config.toml
n_layer = 18
d_model = 640
init_std_qkv = 0.0143
lr = 0.0104
decay_fraction = 0.731
train_tokens = 898100000
Each number is 128 + 24 x the weight over its row's rms, rounded and kept within 0 to 255. Layers, rows and columns count from 0. Numbers have three digits each. The size before them is the row's rms in percent of the matrix's.

# layer 14 MLP up, 2560x640, rms 0.108, rows 1356-1442, columns 560-639
081:141127122160147146143151138136089132123107114113114113158092130122135127111130160105132126097118152147133105155125149129122148115146179090100167162083172119125108113128103155117106136108055156151154082099128107116108100170098136147097128123
098:109106132097165110116126129134122107141102142151133111119088146108151121138098127123130131111073115112185102158107120125115105144113167102156150163119115123121085191133132183098139097113138133123144140131157161085143107130120109121074124132
109:131136117101125181126163120151129127119112129086101060138105100120150140116095122154147158127120123105118147163115114161123169153094096162137140115160121137135132146157129109119144134101107115141118153127084146103146121110101146169122111123
114:105137126101128148093133154111172174130121167141106118108125152114128077132182147183113130155185124123156134093142128150131123131153136174125136112105120159098124172116154143109105130140130150113123189098121117110121127080132116136146119123
093:107099123118114129117116091106097123134149120145094139164144126102131157141132110137133113134124116122116119112111115147160114121156201094128155143143150167127138131099144061115107126127156133122155177133144140129120124140119117109158123123
098:146112142145129095174166099131106106127118119120139101154142151132125115168122099106099099088108094104151113106118122135069114161152156156098133092142145127074149141124107128132113110094156123131089140131148181159109136164130117140124121153
108:117098089123129087133155108132118147096116123132167165118099123091136112132144138112107116102166093112114089129130149143127122112079156151137146145139128078110144154147147126187120135130135144128127141130143124121091126084128151157116075189
100:141145082142144097172143128115134114120152148153124134098120173120123143122128115131173136119117140112133121092143082141118170125151132129140161095156149131145124134107135141132172083103135167088090132162101102115147137143111115129130127119
101:104112103123126133125130114130118132100146135090068132114133128141143144127166102126120102132122049149097108098144109163151160140128105145109180155149106123099135135101154146136151146126133122135100115124153094145096125103143146140096192121
120:130110097088116128096129170100129146157119147111136163123153154151165152112123109115126160114104126091121106080157137108132143139070122142131151105103110163111133127114122099170155151112103135117145142116160130117171149151109121089121147138
101:128179140101151130110106102115133138082128137148105092155153173152119126190113113112135098146152148146143108147102080092104092130093095100164088130123133098099097107131101118113116102143126132097172163162109152160133120130121128086119110123
099:123126122159116127142116164129082103113113094117155126119148170160128120101151156101168124104111141098111129168118141138152099129112108119090149144168104134158106120118152123115168111104129145104152095135166114082141118117137104097151126095
108:119109155157081137140156112182143114147123090110077141137099128140145112118145133133129127140086163140102133166135105152145139093135129139149098099110115132157145124120144160149170101145114119136148092095149179077104107121124132150133134141
098:170156111159137184119149098154126084153112096144083145112127132110120116133078134118127091111148168128112106166140136099084139104118150158119137119149125140166139131118162138138125100158155135145174093114130165128108086133123163068120151120
103:084145124122078088129149118126108166126142102165157132140139133152115110116142139108105172108154092114130097112184117131121099139114107139124148126119092128139144125082132090129147139142130139131133175080138175114143120128134126124135144081
095:115150106119144070161114123148141127105129126143135193126184143117153115123131115075157140102151119120143113113148123157101173158130147124096110137105094114116151147108151122132107134103101106156139166131172152129108118144143166120100132134
102:096124139169073176097119138155117119147130131138120094150122118150118163129129128130127112109133123098117165134123147152086126128110148133104109136119158146116120132098132102138111134112151138123141172133067159102139104158123128105120122163
111:142124147141126121131144112131124164137113100115089100127105133166118109110154148175131134098152093111117146112108129165085161137116165148134159158108108124142126143123092103110161142084104157115116114151163119076119131159151078163165100140
102:126094152128122089084157111144126116131140164137149103113161083150124130118117171148186123102215145117136109146118118145142110125102120173119087160137085141075146145134136145109143151095171174143111100126160141137143151138158158128103139125
104:113126131108130170128136131128142102131126122051141144125134138138140095142128168130158103162085107133110124099111111142087099141117114121119139114131167147137101150085145102082139125107100105158100127139124094147108104107105188107146151139
086:086137141138159141157138135164135084164128157090121126153113172110123098134112141127121124129132112145112087137122153134162137150145123127109107191138140112107123155169159137091090146102126136114085124121090137086103130136171122116080130127
096:174124129056110140107117137187099160152159166095140134121084145092131137137129125126136106135158075176131106126155110141094136179132144120098148166103109111128067147135135130089112092116165101132120136151111155105159153131168157137134102121
111:121163147158108081126129137114087127129140118110098126146134107109121169120092135129132115132150149158109146159154145141101150121163183147131138124140138103122141112174129130143143119108074155127109075125141109135112155146092106093100104121
097:151200151097136148132156137089156105140132119101115146122159134130163136103122114134106079147144123152124175159145157130124150107136123145110135155114169121126059153156096110094116117129116144103129137145110104128107149140100129139153125109
101:126061111116139124161140114161131136138154057132081123162116162144101127130143099160086148053119116158187134155124116136111120104138133135151130138122184120142086131143117145135128129122131086165106143136160094133077159097138126153100108129
087:152134151135134142127148139160088091135159149104137158117138098153143146134142153109099096120170122129125100141101144136163160157115167128114097128137085126194155136098160116111150150132130165131155169125115125119118134128135155114115131163
102:158086093129150091138141182084101124099103129130108135134093121109084147093137088097133127165092097147137108093121139127128130088130116094096157137135148164143121140125126133118155143102125083160126150158168154099172111105099131120097135132
103:147131166101074126173172120141111101136102113122120121097144147105136145150162146158112120135114124115145084150112119101124131096118152113138077103119150124146128143128074112154106101128113186146099085141071092147169119152114114132143119081
095:191129113144155159118119144101147134124072127100110108096140139124102137125131134108114145149144149134132155151161128127152132172118128166110124157115134146122122131124117113156112121121102131115166141124132132118135130134142142143094112137
108:114104103149154106125157104127130118126099133116137172121103136109136144108099100135133101113131168108154119099156139101100157109187119160147119147137131125140149111135150110183109125122151139168113136157094124063083145124119152122187128155
094:095098122128132188173151119124091138132111124111149141169118134150155159147071103087178168146173138104108125138171139088121154129118146166138114128158102129119136135156150115118169139141111161140153133097102100126061168118131163117117145142
096:115103111072109138136121090112154095156147100115133156119099096084149110134126140153144154123121120130146103129132132126137125161148126145097125135120170127142105086123142097135110113139120083099144120169142092118125128137106128125162144123
109:132161119096148077119155157116172105151138094112080122112103106110134141129164148143145130162148106122117129171108119112136151118102136130134105172104143098102174124112110083171135165129145143113108113138170123100150153139147104143165057169
092:143143125132135144121142079130131145153151117155131167118061141128127142131120174109148120129159154167137147122114137149116134120161145152122149153127135116107141160103127115135090167146094131113132123129147085118148133100091103122110126140
092:116145114148134161157104141099142122154115093132108161139116154124104111091161086125139114125117110147131133113080143110132136165128146108129155153124111132125159088173137148116133156149121150108120096120139165123127148080123131102098125136
100:135125136122112140135154125133156153132133098138120097123093147107112098118135078096128118121172155142114151151125116132145121120150132168126120147090116156098115123145158113145104103088133079111125122163132114112125110142093148160170115090
103:146131126137090162162110112135132160132157110154085155135131159121112102165130068122084115160096152074131108094099138116115117138104132139113138123130132087107128148115144107125120152105111092147103137122157096148145158138140116133087090139
107:123090112149098104151093114085120125070109119121161130098105129148157081092124174103136120169105138105102106088113083129101159122116105115126117107119129129143160138118118131124125160160110128132120150162152141140113122166108111106073115131
099:158103171108138086136159117101130108102138118137090137142149150110144128126154129170140155128148105125086120117149163144120161135100116156149108108118117120119121130116116115221171160156136141105133110140142117145131141125133125156139107124
089:085123143148158171154128088155118107122166154139140098099125119146160134144127142097096102096136094091122134129112138152130119125071158127147126134119123150127133125082114111159114127112141115128141095124082160119122106168117113134131161131
098:115130140130076113111095152116141118130111144119127043129120161141135088136121162176123156117131062108130133130151124124067094104134147119146097155118104159137129168121118111137118124095112103162117127161088157133118141123143103139161098124
107:147070107102121147151162101151135133085106149112145095145146102087168133131131145093124141144137134167121139151097193126118141140137108134119161105101127131102121139132094121121092150176149162065173188128119085134142134139105130128104069109
089:149185142191098132116125108183131134150150079078093119166105128137116137089138133148169122112097154147093105150138150153128106099116114088183129133125087121105096105151137134098170076164177134080132116173107159123098050099156087157109122127
086:141115094118127134148141160114110109093151124123117111156155137143149145108163118134115134085068141131169130131104097172149119146096070114112091141130139140149165100128096120130108114160160132151129111110112205171101145129151125124164155123
102:150096161117109077106100148100119131152128126136119147157142090131152098152130135158118123147141133114147110128133102071100134129113093135153136107158093107167192131117154109154124114157144143118127141121124085097098126102106142118175093124
095:124159116098148128133167151118128132104115146140092162117118132165131119091176108114143132160076131135141177164091096082116117102127095113125165089099146131122097151104123156132160135136140116149134150108120130139082084147116144129124133112
101:106149129083096161139128158163105129176129107121100118166163123131135162132107121109151083104155115162112186047156151123126116143151111078121169144148090151110165154109140133126141134071152127111137104129160117099126128162127115142142149084
096:144124127125135140161114099106145119129131107123153113099106120120139099146139067111141079073143130105152094139142101142140079137103119156135122138166121104126167091147155147127131130141095136131078149150100147107092132125146136151141134109
103:101138126132131126129087120138104144130127134151134127155146122126111156123135129161130127102164140073174150155109113117138128135151144136112134135149139105101119110175131169124159125138121161113104146142132083105073126136110117160146101128
104:126124119102182199144108090121155121112095146132148167173134124119152075153183121127122076100118189164131127147152119125115113111126111197153151146152087108126154143155120148072126149132126160124150140099149138121130105156148153179068130140
101:127099149098125147192137094168136140091147142094094139125158126157177145132132140150144112134082132150171123138097120135128098092109098118179094124154168089155104115188105141137139096122068125163137151115166172112093148108070102176134134125
113:139108159129126148111134110193149128131119114153136179151108145121166112147112090118115122113146117163066097127150149129102095107164113170110120112159129123147125135067119086101137161124132118139162149160122155107130115154099126136120149160
097:103132217134156137130153094088116139138127116116071081122135096125157092123134141133122113161133125150126139158115108091136076116120133101097161158136091145076093151084163117182137138100157118101089140130108148181115122114132130118082141110
103:108091131070166149141126116136156101172104098093111091137167138152124114130139127145141128157127176125084127150111148131168148057122140074151177124153116114129109150126086158133168102150130114157122141125166117123125074176105089163138126184
088:118147146098112139096119148125074155082128090143105100138115171117157113128129110112106137119149123141116114100108157094085129131097137112140098115128193118141133126144111139154149127168115141123110119114133111102159150108107144134118124142
098:121137168128110119141144102071122106154168138130150125123122173115151133091152131138143086124138139079147082134142154174142158131106124167126146126126144099073131132120145133113150149141153092107157106108127154095110113134102127142128124116
100:065133066147144117154131089137112188150113099125072149150123126155138115150137125117149125123109136093124104070112147143141114145140120119102132110088146110128108104116105141132098111111142131134112104120161129131137096163114135126116083143
108:096115106133144111126107129160127158156145104125125136124136131138115111120169166122144062142155172112110114112096115131123146144111119119140182073142144137116092129104138105126129138146125085136144117139110132142108096112154096146125154100
093:136128163101178097140139132149151099119102060083110105049143138126134114147118119104132155109112125115116111148155135127147140138112128106190104147124135121099076118098135108096167180102123131115132096165115136095080132077126138144084134103
092:114137085145070123105129102164136151137139142168086103143123145108134136136134128173179117113111124167135136174114127104085123156109122090170137166134110129107116180116149122140096131150119097167099124135102121133163146154138122137121142147
101:094173090103137156102098162132102121105129056089156131125102122179126093141107097170133158076080133162139118120046158144120139123120152080130092116076106103163110128166114121185147131133176150145161122112147140083168123125114160094153085105
102:117111152109127156127111107084206158128098184106117161087103118093131136139168065120129068128174118087124125127152095154117132129103078136108101103092079128104134135091127138128109150104096098139149159115147143121116142101106103120128114103
109:151142135072122147158123111135168091127118096088152111094136142143134167119125132153149153135098150133162142101131087170121167067141161164149173097129104151126127145119093159138125124125065166111161118137141098091131107145104120182118119098
107:106134154131105107167172129147141108094133124115073108118116112146144090131126076123131093091119081115125121141108118145124165137095139121117149097137109136093109160097160095123105174132089094129160108115131116134117104121114104153148122123
101:129119136123102131101099093115128180136140135128151137146146152120091160120115128146133168141135145131141146159152121138140128125116103125122100144144165128139137106132075109143116146145116114140115134084122130134102122139166117130102132126
106:124095115111102107096107156083107168105157132143105148116114136134113129136194158119140125136137153101118143128141102129102155128119164100087141141130135089134112140121130143121088110150155139169149143134109123094133068122151125160058126087
102:126080157132106151129124146163115149092088166103072130176133115080140145144109107113113085120187129116137119107121125133117104142107119144141133182123131148130096172156098177155105166097136122115174130121138186101134145149139124110152144150
101:168159122113131124155137125135077176111131163145131100127133086129145135128078108165123131099173171136125162089139097096106159100109147140127096157071129158128119100113150153117150129156147111136188126175148094127136203128110115130128115154
105:124154140111101114100113126166139128131129138106101145133125134125098116153102105139136135117191115057148073163132134164139109128165164109146140117151101165122144164083167126160085100128159141143109141154152089119095100122134124160110137134
096:114123154110143100138179129097111140136150145157112122156155121148152113108127129122164089158144099120091139126162151083181180167119082088130147149160122114133105155164168118121125156107151118188118134068118101161130112113141136153159139151
102:162119171115100109153140091172178154169135107119161109141170104189139100106091145139144103138140104118124128163174138141126137093135101106124126100151095148122117113132094108153101109204123117139077088127087123144118134078141100102150131134
112:180135153104113141097163081116151138129104113172132114096128085161174128125145113125145143118133109102108107078163136068146180156146113145104179147106153130102113086119125130099099123135106146103142106149159129102124141120123087113132170112
102:156142103154109129059114065152140122156154098165119122127068155159147163164123127153126174123157150105138135149060100169141132064118121104144112110103188157124143101152094185106119100136124143133102122098092155122150132135109132087059102151
098:183096116130083126110106118142148097161104076100156154056136185130114140119173138104165138149129172188149129133123164147108131135121130116094176140171130096138115119123151139088147145066124149153114151128127122130148088123115159140126136144
095:118130123118141107098137131134163142128165112164126155150075142106094113157111105140106141137131108140141127152088107143146124106094145088154144130123160146170102105083133085118161114161136164138155154148158081134169139131118188127078137118
096:156119133119125111104149129153140116126123163094082159116122138169102141115122136149151106121140140144179101124134140128117151127140179084150159178158118130130080165127112142137091095132127142148124149089103174117091134141124109105094130131
123:101133117156116112095110139139127095115121133117134119094169112122112137115137117163113117118163123130136114103105107158105150105124130102103141150132151160095129104142129117161182130105114117108125120107182081094171141142119102096168145101
090:148177117155155126146163126117159128122109139129103105106140171142122098107097099124136149122132125141117125132081116117129172086130155149118160114150080159116099104130121112141107148124144132138117155089120150111143081129141115155128140179
101:154148132129093134113107132143134128143146109127145105104141103158149137157130162136102121113108104104128123138083131156122133138128136103101106122100129112134159066126103095129119116130076116174113145110123156125198134162118154101087130144
107:107125113143165139154111130095144146145095125128081145115184140113113136135122148142159121109166127127144110143114094131145146136137159148124114146133106117124099108084151144132101109115133109110112133131091144138140128125110180113125113144
100:113115176124120104161124130126115091109082114111088105122106129115157161117130148132096113135137134129134168103147139178143162119128104123126122138147125109090103157102101108180135110125113110158146112137173092171144158107136144125102121104
101:119129117123115122149139142152111157094127153126141151122105148134108140143120132139134145151119103105188133144145117147147096163142162143150145135172140154075177114123103100116161115111110106106100130135152171100124107139104146138131124076
098:119102195117134128100156111174089108118126128114113126149127121166164130132157117165148131119101126123136116120123152140085138150101160145128094098173108099135167162098107176110136101124165149095126166096114121167139130126109141135120168146
107:176141124119113146103122107115109095146162120123099140070141133151097121139176122097155135103125145139138109153185132145163147134128154159130116119108153126094156119178118088146110154131132116163133120127109177148117128091155141118140115134
108:111099114144143147168147088118157117093114028117143105184115157091142146132126134157095112146114159092145115131164148134102106122124090139166105120131131154107140148125160126142149127159127161114150127149134142167072098131134131129104109095
099:170138147156146118150106116085111128140175081142134120121150088108135131090105104116099109139138118103119085146113159128105102135122128156116111163191086143139156114109122089152137170098163159133130173110175112080114117139153154142108116111
095:134120143111097105134140125100176099146145154129160126156114101162165095169153121154124128078165150132123161110136133146144153125154110123116100135125122120143144151106143143079141161101147151152090151118099125096134156164076136136113094139
# layer 14 MLP down (transposed), 2560x640, rms 0.0387, rows 1356-1441, columns 560-639
105:096130084157104129076147092101173153125131124105131113145098119127156116107111090135088115095159095109104148103137153122115126145134126174166125093142138153114121150121126112140185095176182107109091135132100141103148139099129088137154119139
098:127123111101122126116156105174134093145086097102147149160097105079103084110070133135131090106150164120155125113103102127145121112105152126104122103124161086132112130186113158116110105158153180134132078118157156138105170146098159129135102097
097:115097129059149152118149145160133173066151128121157140125086123177150136114149101140135123149145140117153162149159157134126126198163128123138176109157142136133135138132142134127143164099128107167120129145147137094138105156088113141131102096
102:146101082104157145133112141116121173096125133156165120127106141096132161110132144177169095136132148122141139163129130154104137139090143133110116148117116136133125170112133149149144101120135113121132100136104129116107124142166183112073097134
093:106113144116142115122139134099117091122125125091155163139169140096148110143162144126109114063117127138146142130133091160153117118161084127145121108105085130156143092141097122082119138137133156091166162122133088086129149149122101100118127125
099:099118100134164105112161126149121116106122120137091115115092121089114135139116136118141134153125100114120119076104057143089145135128143096143134160125115117161136124121137097147149091149121120117188130159140113157137113097117141105118113131
105:116121153177124146099156132144126148106124126153138119136147142121158178117135088120175104128152148075108190123165169138143118143138158153125097134125176096110127110143085125171114122151138137131140108072129116109121128145149128140127136152
102:118171127125161147164137158140118108119098156107129123143168105101100152130177142122143139124131090104153182102121098100121114152141110140155120118118118151153137118170174124115133140079126154126134071131152145132119153159128144122163091119
101:111130092133084113128094126116103124147104156145134116163108120101127115116095177112144100105114144137143132094111139095125145146169152107133151118078100130137118116147117121126146104112136122164138134099157065092138088158204140160116139101
104:127113166111136146108125154124115139150122118121137101115197154158102167119157105158092115103141100143117114132134154135126170113076120106168115143118096164139131109161104119155164112137115127116096104159170157102100133196141132134127100141
105:106150150092135105086141132109156145108129149155169142105141120153107136236129181122104143103137108160110101125080154148142092116128170097131135118150102133128126112099118178096139134182097121128152108167114174129133129215134141116116092168
099:092153159119141080144131137134131077109141121124117116148165129167137161148144113092102137131153085078119102148153105121149081103131122114117113086136144103145112093157121109198128103122138136145151113102113118141139084096139133136169117093
106:136178122180110151140144145171112120160135112145151117087120143127066126122127136101117155143103113138103142112151137159116123148132115130125123098110089195094142111111147157114129155139148149145107105115132139121112098135111151186136187124
098:152142090116148158106133140145116133170115165123162131141150148150127119124176164138131129128112124130103163118125121156090111163114140165108138056110144146111147111125145109100105154137152140124123087116122172113147101132084143101128107087
103:133118138154116111102124077144138097098119160126134123088115134144101132112105117123135127157068131106121102118103111140123086165086113110121111113155156127143091134129085074111136127151168137086137121081148137158090131131115173140116128105
094:143132092124128154130138124130119114134111127109137083081131146159122115188116113154104097149119128141134110129142143068085151127159167177156134163130114142158080136138151170104171121178121152160163196125121111129075147115113084125138121092
102:087104112113112142130132134139160131143138140128136140141099109160103147152104115136105099112132132108158130144122174155112107109138106187153068115107121113110119090157110111154124161164137147110123117124132113170095099197118159122115155153
103:125138120145112122119082134108133105156127108142159081136136102112130105118136090104109134116147094122078102154106146157163126126119140111121154118122092076137164074137115119175119108092116113124106130118160109138132128129182162101130169149
099:112125152116133114124124154137163113119153166144134097117133118094108093132168148148138111089112083147134148102136115114188083162167121155133128131191129119061126161145162153131132113128130115134138135139135138119129153175172115137115123144
100:128129113134169109124123102140127166127121151152101136159151113177149095087139150095069125130117151092148177140154127164130144131117170151116165169123145184137134128098180112098132120108120113092143106135142174100071118146072139142140151161
098:132104117081109197131089151152137136110147154134125123153153086125115092095095128138104146141127144133123101142083071125091106098080147087160120116108135097150135143133093118155142116104123152083155134163109081126166091107105148110179111077
099:164198152134132140169147136126135153124179153117133161123156146109162124182167068139122174155177109144103114130166114144141130161115120112111093127111130147078134126119135123096156130092153125131116138117132165111121140135160091087110085129
104:175139111127109111104155122112138132140100116138142170123109159145148131123112122107140135145116096096184149105129120125113113145123084112134125134149131144103134132185146112146143100163159067156143118083141149123174132107101147150140116120
102:133095152114135129168106153093154119121132101090151151114112099143189137084131137174124153112126085120115121114125169159141174152108079124151140179142164125124117122159115122116150110122122128116079136114125084117148155147076134147122127129
096:150137116135121108104109160127136166121120149142146158152147134106145119114146136069133055137118169112154125111137149127167111130166139138126132118122159169129134123163124123119094125171129135128140184111167086148110119150141118143132092102
086:145149120118142128124149103147134126125109136110121097143110121109095112000119107107124144102108181110111175123093147171152107131109096092117107133132163110116074160153095106109135169150140142148114139171118158191115100113096154156102169152
095:107161085161147141124118087158134132096143114113168143121141146074123124107138141152119187133151099128093116141129162178101099174078090107115093112147113147132110126099135101079085120134157159093102105135151148178145104136116134114126121130
094:149128128132142151117107128138137098164109126134129114162158112098152137137108122123133137124112136132132129120114102129127112133137116114136105124134110142132112113126173128154107181156145114129126147110121128106121147155090177139085080110
096:137164139095113154130126153134124130165135127146086113154116138124100095108132134078150100112150118171115129101128133079100121127153153095103135140175148130154105125160159185130115136129147100106153116159106116162143143098100140095128178129
102:072107107135132171096133048117116099082092166126117124100136122148125149101122151151117108168092134146118098154114123149090096085098126111129106150074145087095121165160144102147108084113128109112166117101115130131073154132163151166120128114
093:138112111103121113156122162118096200172109125143169127118126129149066171186101131121180088132136108150135120103109120101149133094101136152124132086115121126149124102134117124070128133135141085116154179104134141154165137135157105082185130152
096:150126154127141180054148127157092121108088080133160148122135103164141094174139136138121133105108127098110100125130150118121130112115173101107163126162096125138124109150141139090177148109117131132138083122066154111100133109124123121198124115
102:108127169095105105158135125172115107130127099124090124127170152125130092148126152126124150151139128126123078113148123134149113127136142109142090110076128119119121038096134152160122131129100142141168116160118120129125137131127081139120108093
096:161102155140076133157091117134174112123149129121124095132138144120107114081128114083178114151118137095111111163149133155124128111153102127154143120114133089152117122103118165126129142128165119098074114126144158109162141122126146118142131088
096:106096153132103115135137127105147182137112175124108102110144145104087140147154154124162138170152168158146143125136126101139123123136101122127140102144106135124105162119140156110131105125088170103113154132156162112121172088129131129158134127
103:117132139122136134138129128114112157139120112159167139106143116126144125095107156100128090126080063125158151171117130084133087127170123135151132117153118111142103157152113139155094140155158166116143133111179145089121129115138097120115094196
098:131143129105146110161120122111114112092105152146122101120076095105127139137111097096145149131121144138152134102118136107100116133177122181126140121092113099149137155101119133106169127095158168142138151116151111129153118103122115114102165118
108:103120137144079130150089156091151128137114151155104111112123087070098104174146135119136111149158103141152127144094134098173133144158138145150133138113092117093098090139115123140093104105157122121114094132084108128118153129125116141145168190
101:165174145131149106093157119128109118140157136102148139132107152108100127109124151130135121105145100143155118134133118073154141146173167118132090120148081124139106130148119093184185088101131128156126164156115109113127139097121155161107068127
093:120147161146140134149116133117138171145131155121111144156156122128149095099121165145096118126083153147135105138125176145098127108131118144136060096159119151120162125109103137130161127139111158124145131143104093169076115122109134122131106122
100:173096126094083135128143127146131108141140146120076139151123155143146081168113140151119110130188103135071174107160175120126101144161125147118150119162056132156138166161143132140101118146127136104105154101127127114129111108104086110147167156
102:133127114140107154115091141153112131084163148174118129127096096111097088111118187100113107140152123169134139155129148156114107143135086115112163129134109089128135133148088160155111140147152110115106098119135140138168091117128157135099109153
091:107110084116091161149142127092086095115152119123156109094092144126118108125129143172097115103108141148127124103074097088144153131219097111128110117114160164093144163133131124095141114128108105107101177102100092093144132115118162090146162157
096:121091111148152102158176123135124098121130135180137114101152119112139133179143084117145150120122118087161130174111143174098088124103120162153125086155102100128103101138153114136169158103140135136137123136149109102065089132142082145104155102
105:165079153162167105139110148129135144138149137132126116166114119126092137162124130143107139122139106129135098135181139120140136191123103130174118155139118108141151125101163124121162116132125119099126134113149109146148103107138056134184121166
104:129147154110142114164136166145102171147138180121106064137134138149139125097124157184099129153098125143105103111124160140101111156147083110079100117105102124105104111099120100166184119126090121082167116132100133162168093134108137126112118126
101:101108137117128136137133120165100150128122098128115188158144136119136114133116115159135162093118131144147122136091091110136098087156184135141124124151138162097132134132163109137099159115101157094141101120128150111152110122127094129140096137
107:140089108149127145118137132117118136090121102122174119109160105109133143090115172152091099116132149125138176115179111137075131149106131137117125140193108137125125111112155146124150128105125157147153092106138075150112140118115089154157105176
100:146100128145107137133122128149129149139121129102147121078151149116102129105143104083160150108139107080166084095087152146084101123126101100102130163122103164128132153129137115135165108130126162153124119142150148131116148147100100078112155154
107:094132089090134149158162121128100134118084102117118143142116098143171105145113128138133122114124149121171103114135109142156134130118133122147095156115107145146116113172181145162110154132104095129105099130148143132143128122182085062125144114
098:137148167117102112128157148107097102101153148123092131140135146120123113126132106155155121103107142133124122138147136134142133110109108116101145158115120123128100104107120125110126130124152163095121132113105136139106152085137094150128071139
106:125111108147171130140126122172195122116144120123135122171110123095131124118130175125112137133145097128102139115106140141092132172135139165139122118149146148135124132120134102150161107130120099159127106131116162124149147146140151111142106152
102:168132122105154176106138184117152144121119122108113146142117124164135113129128150128157133155109129151142136141117130150122120140141101115109093131170125104141111111126158151092136170144164145142153123113142131107130098154104091113144099141
106:174131136090165121133105162113154158119122132107109073116151131135130151118129079139134138152144123130131136190153142122122127113144145114136101139111129121167118131153125136138166095120132136150156107121183128128107123176130080123124110139
098:120152153084131132145116140169140121151140143084142159155152124116118123097108166162135172150168093166117123125124127084097140109175084139133098126124095141092113090124120118125135122091113115088137139105167154161168136134142141156156145138
100:119153107134158098116132133103152083167113126152111137126134113155139145106132090121127142106135161157150134151125157119132154108104126131142113100099082110121140117129040148094110147146120102124151142127153126138119124103091080144156107139
100:109127062129132113120177136114148125115102116132118142131113105170132160145117097172115132110118169115142133184127111128150151133127172116130141142093095099106160155121097126094108118105091115128142122122108130139095103138113139171109094145
106:108134100138101130149119114150136107115154110139137154147161130151137141145129135107103101142157135137124123122103144117113117086126133124161134085092154115088095127152107156118147125129108116090145175115164130098120145100130153113128100079
100:098101145105139142156115125171094137130134141159109108142136144083136115100147130111179126133100153120147163119159134123116154190144142126132107129115108116125119142144132111103121128105129102160151097123161143140080110145150157110180114092
094:132096140151151141136149136152164101141145182103139149137137085105130118178114123140132133135111128147088186170120151148097093096139108120117154099101150150060104096163157138109092149091165137124071121137122155147131115122105121130112159077
104:103183142126146097150143125120149116139133177121121123109137135129136123195182129166165105111140090168141102148130093133135166145131153120115140134132111113153169171145108162109129118152123117146153148150102133105101133127138116103149154150
103:083086159066133127134126144115106116159114120132140128113064171110134085147140144081125127108125158112146144122144119128125148183143091124150144110125144153133134105153126131112162138174129116128103141120133118152123149106158130162128105141
101:107133116133115160134105140116120135094079142131122128114168152103094148123113106159174114141088172115092121160148129137121183143102133134135061178140140141130134116094104144180137104118097162138161089106114138154128115140107143146125126098
099:150135096147132136110059145153141114118167153130148100162098126130149114142126157135096157094114104113128093127166098124123158119124108130121088156124087118123109124109121101123148161139133156130135097122113095169124119088121174170112132146
101:172139108118111093150112140090131131081165140123108167150128103153109112118114123144140132149139113173120131164105134119106139144171076128111114146115138162088138090154112111102104103099100157146134155085124129125111143099089128147127161134
101:139128145137142108083203133142098141149120181114117130121124087108147154111153092129151120104148113118148135124148125139121131153084125103115143118131087098145139094115132113162170129091166117142117116135128137122119117178145125102152133155
104:098091178140143157111135126108115158122128113147083115150105124138083142146085123090142119117124144100117093122127172133148102150156109163093180140136109141116160121119121092124120121143148156077112119149129077127097117132112145133129128131
100:102112119120117146140150083136159142136139107167115137103178116144146147084121135116116118142120152125097143096150126123150131164149120086132090128161109119130132101149129071140180121102151138172089130144136156187133135100159125143086088082
105:111122175148099103144115123162144135132154123103114081098106111132126111123134137144144105143128146139152122120159151108110114146134083126140133147096124136142114114130159105130139086129081080115133128111110144119123088118132158137108084134
099:156141155117177147120133104157141100172149120163159127141146173098163151119115114136151086143098117119135129104085111137170115135125109085122079141145145121125146128121151101116140102066085100129175072111166148173107126116150109113117162139
101:138138115158134124122115142166129113143134109158117131119106139129163101183111080120098108118137081094113122109128153114163101152144145126126139108130141126106099111131118159127135174117135126172123108120108148131148180148118156102157137110
100:113113161106101133118121121093126099116129129148110153112169119114161153146132141132082104098081129131096083155128158102115059140108128143157129104088155102112142109130087160120124109149113122139131115113109112099176106081091126111148129124
105:117090110134102114108096139160151163114146129146117115117081119175103145127093117094174132133114167150144139132151113120139138164136087157153110186114133138122156122154131134139111112140147088131135113106111138123128102147079134077101108174
102:106127119093115163134124137139148130140159141106178128158105125148131113141131137122110082138128146141097101142119160085071088122128113124118122151158129096154124157145107131124132158110104138140126160102122144164134113183128126101156104141
097:103079124089134108162095148089107116145101127156088162175128148129151160184079168156119110116136106125131100136104158112177147137152127132106171119129104126143102110149110088114117156140102179123103106067113170082099124170115140124123118128
097:118172165136130150134112132144083056158119119146117097118137117113113145118154139090102145165135111151160124140130141111085108097160163143163132127107155106118143106100145150129099155113145117126079175135133135121160130147094110114090144165
107:130145135090146096138104137135147083132142131166120127110178130124120169154162134143143108104098170152148088145152123133112097129080130159133114173135102063148117141154087112162113131120131105145153119148153134108156139147091170102121119146
092:130119143150166112150128099110139120127117087129131135085082123145142146095126111139136136131107124128127107104117160145113134116165099114083138111165129102136140097138078105141137142144161105108124088114095149136053125148147107121137113117
106:131156125077138133127083110126088167126137133176134165095117113105132101147148129134146145164139122127148152112169136114113136147146140160132156184164055124136136111144128135137101101126119152130117125110089161139123137127111125138121085132
088:106166158073134118131093134142128118120143131163162122111125148140130116089154154103114125107144152105177095149116147126177094183079157124095106129119078106148097104104149083112112130115071095106154125119149107117157107146137109151135136126
098:073160117110121120160121156092163101142134132150133160166146074131143162096123143129142146146133193136143086149103139153125118135131119168126129139121118127138154122130130114187160116153133137112141120146141159135121119118100170091142135143
103:152122137141161100126140096155154163110110119136151111192129121050174131121149120104154122139130165146152147129160170127126130127142112125150115109177134160140133110100099096114140075062097131137128062114141105129170141119101131090111139074
101:088130107106117119126110102124151091131080071146154149106114113110128115145135137134131109125161138143126150118165095146097163164152127133102128116133126110153082104152127144147135132138118106111131113143101132121161134154132111168145108111
105:149134140185158110164145115164132140158132151150179159095180144141137148173131151131159135151141113114111149132131140140158135103130107110177123132117080109102088130149134103121177150134138117152149140117086106102141135118121108205114154152
096:112114099144156188158150124163124096109122110109152090153153119091146127120178171158116161100182159094106105156125124097152101145161129133116114130127177190146155109104134149126106099099138154156097131151110157164189128141119148146125159129
096:109160145131147120138113144092118132182089114159143151180126129144112134097126145174150133162108105131112095071133164143121113148112120132115162132114129137151118147136066135130119150169138121130129128133096135149128120143111151187042182101